python train.py --n_layer=25 --d_model=64 --n_head=3 --n_kv_head=3 --head_dim=32 --d_mlp=128 --vocab_size=512 --activation="tanh_gelu" --norm="layernorm" --norm_place="pre" --norm_eps=1e-05 --positions="learned" --qk_norm=false --attn_scale=0.177 --bias="all" --tie_embeddings=true --parallel_block=true --init="normal" --init_std_qkv=0.0625 --init_std_o=0.00883 --init_std_up=0.0625 --init_std_down=0.00883 --optimizer="soap_variant" --lr=0.00585 --beta1=0.95 --beta2=0.98 --weight_decay=0.053 --lr_head=0.00717 --grad_clip=0.5 --warmup_steps=200 --schedule="wsd" --decay_fraction=0.743 --decay_shape="linear" --final_lr_fraction=0.05 --batch_tokens=32768 --seq_len=512 --doc_mask=true --train_tokens=120100000 --steps=3666 --dataset="wikipedia_en"
Each number is 128 + 32 x the weight over its row's rms, rounded and kept within 0 to 255. Layers, rows and columns count from 0. The size above them is the row's rms in percent of the matrix's.

# layer 10 attention query, 96x64, rms 0.219, rows 0-24, columns 0-63
size [ 99 126  95  99  97  95  98  98 113 100  89  95  98  96  91 101 103  88 105 105 106 103  95 104  89]
[[162 211 113 108 105 116 142 116  54 160 113 107 107 158 141 108 130  85 106  99  74  93 109 126  60 158  48 150 163  99 149 160 171 105 105  75 109 146 166 135 158 149 106 161 119 111 121 131 178 138  96 146 124 154 131  82  72 130 142 121 159 142 107 113]
 [125 119 146 140 158 137 160 105 148 123  87 107 142 156 135 139 143 163 146  98 116  86 138 178 130 160 108  86 172 180  55 139 117  91 177 173 134 106 123 160 137 152 189  97 121 146 189 181 163 142 160 184 144 197 146 146 123  94 197 145 133 156 120 116]
 [124 221 165 172 159 197 133 114 123 154 121 115 134 129 118  94  73 130 106  91 117 130 146 157 101 112 143 113 168 139 152 130 130 127 106 150 186 110 121 127 139 183  63  59 118 102  94 163 175 118 113 140 137 109 180 102 162 168 147 114 148 101  60 125]
 [139 118  79 144 190 184  71  67 104 149  51  95 147  65 134 145 150 174 103 150 141 163 120 119 115 141 108 149 129 185 102 135 147 112 118 117 128 159  98 157 115 202 125  68 153 132  89  99  92 125 144 146 171 134 120 137  76 128  89 125 159 118 150 121]
 [139 113 120 149 133 108  95 148 131 118 117 219  67 103 151 132  93 111 125  78 129  97 130 101 150 108 124 131 132  88  94  79 106  77 130 100 146 132 135  84  95 115 165 138 128 209  67 124  55 109  91 112  86 140 133 171 108 124 110 119 118  65 177 124]
 [139 129 154 108  72 133 134 139 118 138 107 148 114 133 138  96 142 122 124 107 147 139 160 113  95 117  84 183 133 149 167  80 213 143 128 174 126 141  89 139 126 207 137 113  87 116 107 109 217 157 177 137 113 137 145 110 181 101  64 113 122  86 180 155]
 [112 119 107 130  95 108 134 155 155 111 153 124 127  95 181 119  93 122 182 160  98 166 121 112 154  63 110 159 150 205 111 158 159 129 102 141 117  75  62 142 118 147 122  85 105 158 114  58 141  58 140 135 144 134 147 100  86 172 177 119  82 114 162 109]
 [153 118  96 106 137 124 144 116 149 152 192 111 185 160 114  61 104 148 137 120 160 144 127 148 113 104 137 124 125 167 169 116 155 113  82 136 155 156 114 128  94 188 168 130 118 131 153 126 124 180 192  83  63  83  83 124  59 153 109 125 155 187 173 112]
 [168 126 157 170 120  92 131 159 163  87 108 170 126 161 170 113 105 208 145 165 159 177 146 134 145 104 136 139 149 126 125 118 165 145 148 113 101 180 151 189 147 124 119 146 128 137  77 132 156 158  38 170 149 147 119 116 164 140 117  65 197 106 113 127]
 [ 56 122  84 117 165  81 145 112 136 174 115  63 135 120 137 148  87 129 109 145 151 128  89 154 102 124 153 168 141 125 198  94  93 173 109 123 138  80 183 111 112 147 119  93 163 127 130 118 168 139 125 223 113 165  74 116 114  93 146  99 166 102 133 122]
 [173 121 137 123 117 157 141 110  64 124 202 138 107 174 170  83 105 193 140  93 129  81 111 106 138 148 170 146 118 116  88 125 145 173 144  97 154 132 136 135 111 111 112 126  71 196 125 112 164 129 112 115 120 159 148  52 189  80 118 168 121 128 130 177]
 [ 62 188 110  78 126 115 112  84 137 120 110 174 160 117  91 155 160 120 140  98 166 138 152  79 128  78 159 132 177 169 131 169 100 166 111  76 143 177  97 115 151  87 122 166 167 156 149 134 157 131  50 154 136 164 171 144 137 108  98 122  84 132 159 120]
 [130 127 141 136 120 146 112 133 133 125 124  78  91 153 114 138 126  93 139 126 159  82 120 130 156 143 189 154 121 178  93 166 100 137  91 114  64 118 114 160 106 151  24 158 142 132 162 130 133 154 163 146  68 168 104 206  59 104 108 136 119  91 144 156]
 [135 156 177 160 131 136  57 150 103 149 143 104 163 140 143  73 152 136  96 105 111 176 123  60 161 184 146  94 147  92 173 104 130  82 181 104 131 178  97  98 155 109 132 143 116 144 114 138 175 101 135 179 152 167 164 140 107 178 173 100 136  97 172 141]
 [131 139 139 121 116 180 167 140  95 138 110 123 124 182  96 124 194 113 104 149  96 114 167 153 106  73 164 148  54  89 134 131 171 101 124 131  70  77 109 160 199 127 144 139  99  77 149 171 132  99  95 188 125 109 121 104 102 144 135 124 150 155 119  65]
 [169 188 126 136 135  81 144 172 180 132 135 142 159 108  97 140 126 119 125 164 195 125 130 120  97 116 136 109 143 128 114 120 119  97 195 110 177  93  99 187 129 125 158 188 127 134  89  96 130 117 160 121 150 128 181 101 112 107  94  89 224 113 124 186]
 [145 147 118 169 100 161 123 157 129  86 151  94 156  82 182 173 104 144 115 111 126 108 116  67  59 136  63 143  36 127 158 185 141  98 168 129 134  51 139 121 139 122 115 142 148 152 124 110  91 206 143 134 159 140 123 121 133 118 171 122 118 140 125 117]
 [116 122  78 143 158 148 153 113 114 170 137 163  89 203 184  92 117 108  64 116  92 196 109 134 149 120 135  86 201  98  82 143 168 167 154 117 169 150 126 185 161 136  94 116 154 149 146 165 113 110 153 154  85 138 144 109 137 119 115 104 135 178  97 108]
 [110  75 175 149 112 150 119 122 110 107  63  89 188 142 140 176 137 104 101  62  91 147  94 170 111 135 213 173  98 131 128 138 158 109  92 137 160 128 174 199 127 130 144 166 122 140 146 144 171  75 152  83 142 137 138 158 138 161 114 115 125 147 143 163]
 [158 151  91 120 177 187 200 175  98 156 102 141 138 160 131 117 194 170 156 140 138 167 126 111 125 111 147 107 175 112 181 117 104 114 163 175 151 133 175 104 144 106 119 121 133 112 174  90 148 181 107  88  88 182  93 155 137 168  94 104 142 117  85 147]
 [137  86  95 111  44 108 137 196  98 160 127 163 159 151 105 151 108 125 156 117 128 155 148 100 124 150 150 109 116 106 110 180 145 115  65 131 159 118 129 131  63 102 109  88 182 129 203 133 113 137  99 176 111 110 148 153 139 122  98 183 187 113  79 131]
 [120 107 114 167 125 156 180 153 137 128 110  70 148 126 145  71 104 134 114 135 119  82 126 142  85 103 117 108 128 138 160 143 120 137 138  28 121 122 143 106 114 171 144  92 153 225  81 185 161  78 126 127 126 119 157 171 137  84  81 157 104 112  88 123]
 [110 123 170  70 153 110 118 140 108 156 136  82  67  73 104 181 147 122 141 115 156 130 149 116  79 136 101 126 142 116 143 125 106 130 119 130 179 153 116 158 166 200 184 118  86 117  90 120 135 120  60 177 104 174 152 162 111 169 135 104 127 186 159 180]
 [118 132 173 144 177 143 109 126 117 144 166 128 152 218  79 193 126 116 118 153 151  73 177 165 171 123 113 102 150 119 120 108 130 141 108 102 181 135 140 115 138 118  66 111 162 138 122 108 151 169 169 192 167 198 137 157  99 116 123 131  85 176 119 137]
 [147 112 108 130 164 101 194  97 133 129 145 128 160 111  94 128 125 128  33 132 171 148 128 136 145 105 116 178 119  84 136  96 123  40 122 114  74 153  91 132 142 170 104 147 179 187 173 108 142 137  87 115 136  83 115 109 203 112 112 127 105 130 156 138]]
# layer 10 attention key, 96x64, rms 0.221, rows 0-23, columns 0-63
size [ 98 117  96  98  95  93 100 100 109  99  94 104 100  95  90  97 102  86 104  99 100  98  99 100]
[[134 107 130 132  86 109 155 143 139  96 125 113 103 126 127 180 153 107 139 114 122 111 164  77 104 113  88 191 207 142 125 131 157 145 106 100 121 148 169  74 153 204 115 121 156 189  61 162 111 163  94 147  85  96 127  89 110 143 159 132 117 169  74  97]
 [113 196 101 130 144 191 175 107 120 159 146 187 123 109 152 163 134 124 138  96  55 126 217 115 134 188 125 130 127 137 120 132  53  89 188 142 137 112  87  99 168 117 103 102 127 100 131 126 137 116 116 163 134 152 169 100 128 100 111 136 150 166 115 172]
 [168  95 153 159 172 158 165  99 183 146 118 111 159 156 120 137 132 139 147 100 155 165 133  46 116 133 139  92 118 133 162  88 132 152 116 149 194  91 139 127 115 171 108 117 118  97  37  99 111 112  97 100 118 131  81 122 143  59 180 110 177 103 146 147]
 [104 120  87  82 168 116 182 125  91 147 161 148 126  72 127 154 175 137  73 166 136 121 175 134 181 100 123 107 150 147  85 156 134 121 137 128 177 152  39 165 107 117  95  71 134 113  95 125  81  92 165 131 197 116 107 134 115 130 172 141 160 136 108 122]
 [143 142 161 151 139 139 120 123  92 127  95 199 134 178 178 119 108 175 200  99 133 102 102 147 103 107 180 136 172 107 170 151 135  90 167 130 145 142 115 180 141 130  86 129 127 192 164 140 116 130 128 139 176 115 122 170 135 135 158 167  70  76 193 107]
 [134 131 123 109 161  82 170 127  90 125 124 120  72 197 169 187 185  62 125 162 165 194 103 138 118 120  87 140 130 180 128 113 168 115 117  80 108 127  78 144 119 158 160  92  70 166 175 161 126 104 107 114 144 159 155 126 131 132 120 118 112 148 119 178]
 [ 96 115 141 174 147 127 132 198 182 121 159  73 142 139 115 171  98 128 145 142 117 118 123 128 124  91 131 158 146 149 111 138 136 112 117 197 167  81  71 119 101 119 154 107 117 117 150  87 194 121  88  56 141  93 134 131  52 197 137 110 157 126 151  97]
 [168 148 131  94 118 122 130 176  99 159 145 100 185 181  87 123 161 171  88  95 143 137 118 139 149 148 178  96 140 172 121 187 192 109 121  85  86 146 123 118 131 168 117  71 116 122 165 106 151 130 133  50 104 164 125 147 182 146  95  86 106 163 108 147]
 [102 111 159 171 140 117 141 180  99 144 135  90 128 173 167  95 136 129 165 156 149  76  91 135 103 114  66  93 114 134 112  71 104 127 117  81 106 210  79 118 140 139  94  88  83 108 128  75  98 187 120 168 152 167 130 144 102 124 188 135 118 108 136 153]
 [107  97 105 168 103  89 166 164 140 111 188  94 123 120 125 168 133  84 114 139 115 121  72 130 182 166 142 132 102 138 179 120 157 110 162 138 128 127  97 128 128 159  75  39 162 140 140 138 124 112 132 147 129 152  83 129 135  40  88 121 152  88 136 199]
 [139 203 169 133 159 129 155  54 130 201 132  95 106 134 135 148  87  97 145 158  93 140 149 121  80 126 147 167 132  99 113 112 111 157  53 107  86 117 162  80  80 105 106  95 130 170  92 123 107 101 116 129 181 164 147  87 122 141 119 184 100 118 108 126]
 [ 47 183 150 163  86 118 109 155 132  96 131 147  97 134  71  98 143 138 161 124 190 127  96 116 154  53 165 145 127 109 156 135 112 136 165  93 175 153 169 110 110  88 125 181 121 130 104 152 123  86 106 146 109 100 133  90 125 120 164 167 108 155 140  50]
 [150 112 134  80  94 101 166 149 122 133 137 129 119  73 160 127 109 125 132 184 117 159 125 137 170 126 198 169 136 159 100 159 107 138 134  77 107 133 125 143 148  74  79 139 112 194 138 116 171 193 113 112 148 170  91 105  64  66  91 101 185 132 113 135]
 [127 121 132  98 123  88 140 129  96 161 165 121 183 137 117 141 196 149 135 169  94 116 101  56 103 175  98  85 127  99 155  61 131 108 142  66 117 156 128 184 168 130 160 125 100 128  90 106 163  75  85 148 103 125 115 137 116 161  80 148 135  57 129 123]
 [109  99  71 121 154 162 135 192 175 101 105 147 106 109  92 181 153 126 100 130  48 161 129 106 135  93 153 130 119 112 100  83  94 168 122 161  70 156 101 143 139 191 138 174 129  92 106 185 110 171 105 164 156 165  95 105 110 141 159  99 136 144 100 138]
 [158 126 139  98 159 124 157 124 163 107  98  73 187  99  99 121 177 123 116 140 145  47 106 170 118 110 129 120 132 185 149 122 102 115 151  52 125 107 142 146 130 119 147 117  74 139 158 166  85 146 148 134 122  97 173  78  86 128 154 175 109  84  74 181]
 [155 122  76 106  98  95 137 158 138 124 134  87 133 138 160 197 114  92 101  92 131 105 164 114  69 178 100 114  91  92 114 140 114  79 128 162 114 137 114 202  60  68 132  88 130 141 104 137 168 211 114 132 106 134 121  97 171 128 150  97 151 119 115 153]
 [117 156 166 171 124 174 129  88 146 148 132 152 131 161  80 122 173 173 121 142 100 156 143  79 121  89 120 150 118  65  53  90 158 135 109  81 149 140  74  72 137 142  85 112 173 166 176 101  76 147 121  73  70 107 115 136 139 132 103 152 142 130 107 138]
 [123  92 134 113 157 152 150 107 117 181 111 122 140  84 125 119 166  63 113  97 111 122 152 162 173 122 148 182  75 138  98 126 178  98  93 118 110 169 114 158 179 104 162 128 108 116 114 121 208 124  86 115 126 135 158 133 112  81  70 107  89 100 175 199]
 [160 135  43 157 123 166 142 136 118 147 132 152 119 140 149  72 160  70 145 187 130 113 155  93 136 114 123 107 112  89 203 159 164 117 119 137 116 148 151  72  99 112 129 208 139 122 121  85  54 137 142 116 119 152 100  82 173 149 110 107 139 137  82 128]
 [126  91 129 102  74 135 132 160 164 179  84 219 112 126 126  81 161 111 123 123  62  89 177 109 153  84 149 132 135 188 109 156 132 131  77 157 106 129 170 132  70  89 122 119 173 146 139  91 127 119 124 162  87 158 126 142 118 133 106 194 142 150 114 152]
 [187 157 120 128  90 160 178 132 121 147 175 140 130 129 152  84  86 130 144 156  90 133  93 126  93  74 108 110 139 146 125 158 129 144 139  88 141 138 101  92  73 133  99 110 158 110 103 228 155 123  76 137 165  77 150 149 175  85  89 100 150  92 161 162]
 [110 124 118 120 155 120 126 114 103 100 145 141  72 110  41 132 104 153  88 127 155 112 141  95 106  98 121 142 173 146 227 141 117 109  95 107 157 161 127  92 154  81 161 169 140 170 132 162  93 116 112 187  96 119 129 124  77 184 125  92 133 183 154 163]
 [ 93 141 124 161 151  84 114 127 147 136 146 131 152 123 101 144 105 189 172 154 112 180 158 146 135  94 131  92  96 138 134 115 126  71 100 123 157  70 169 134 154 139  52 179 121 175  59 165 107 145 214 168 106 137 131 167  98 102 143 121 144 154 110 154]]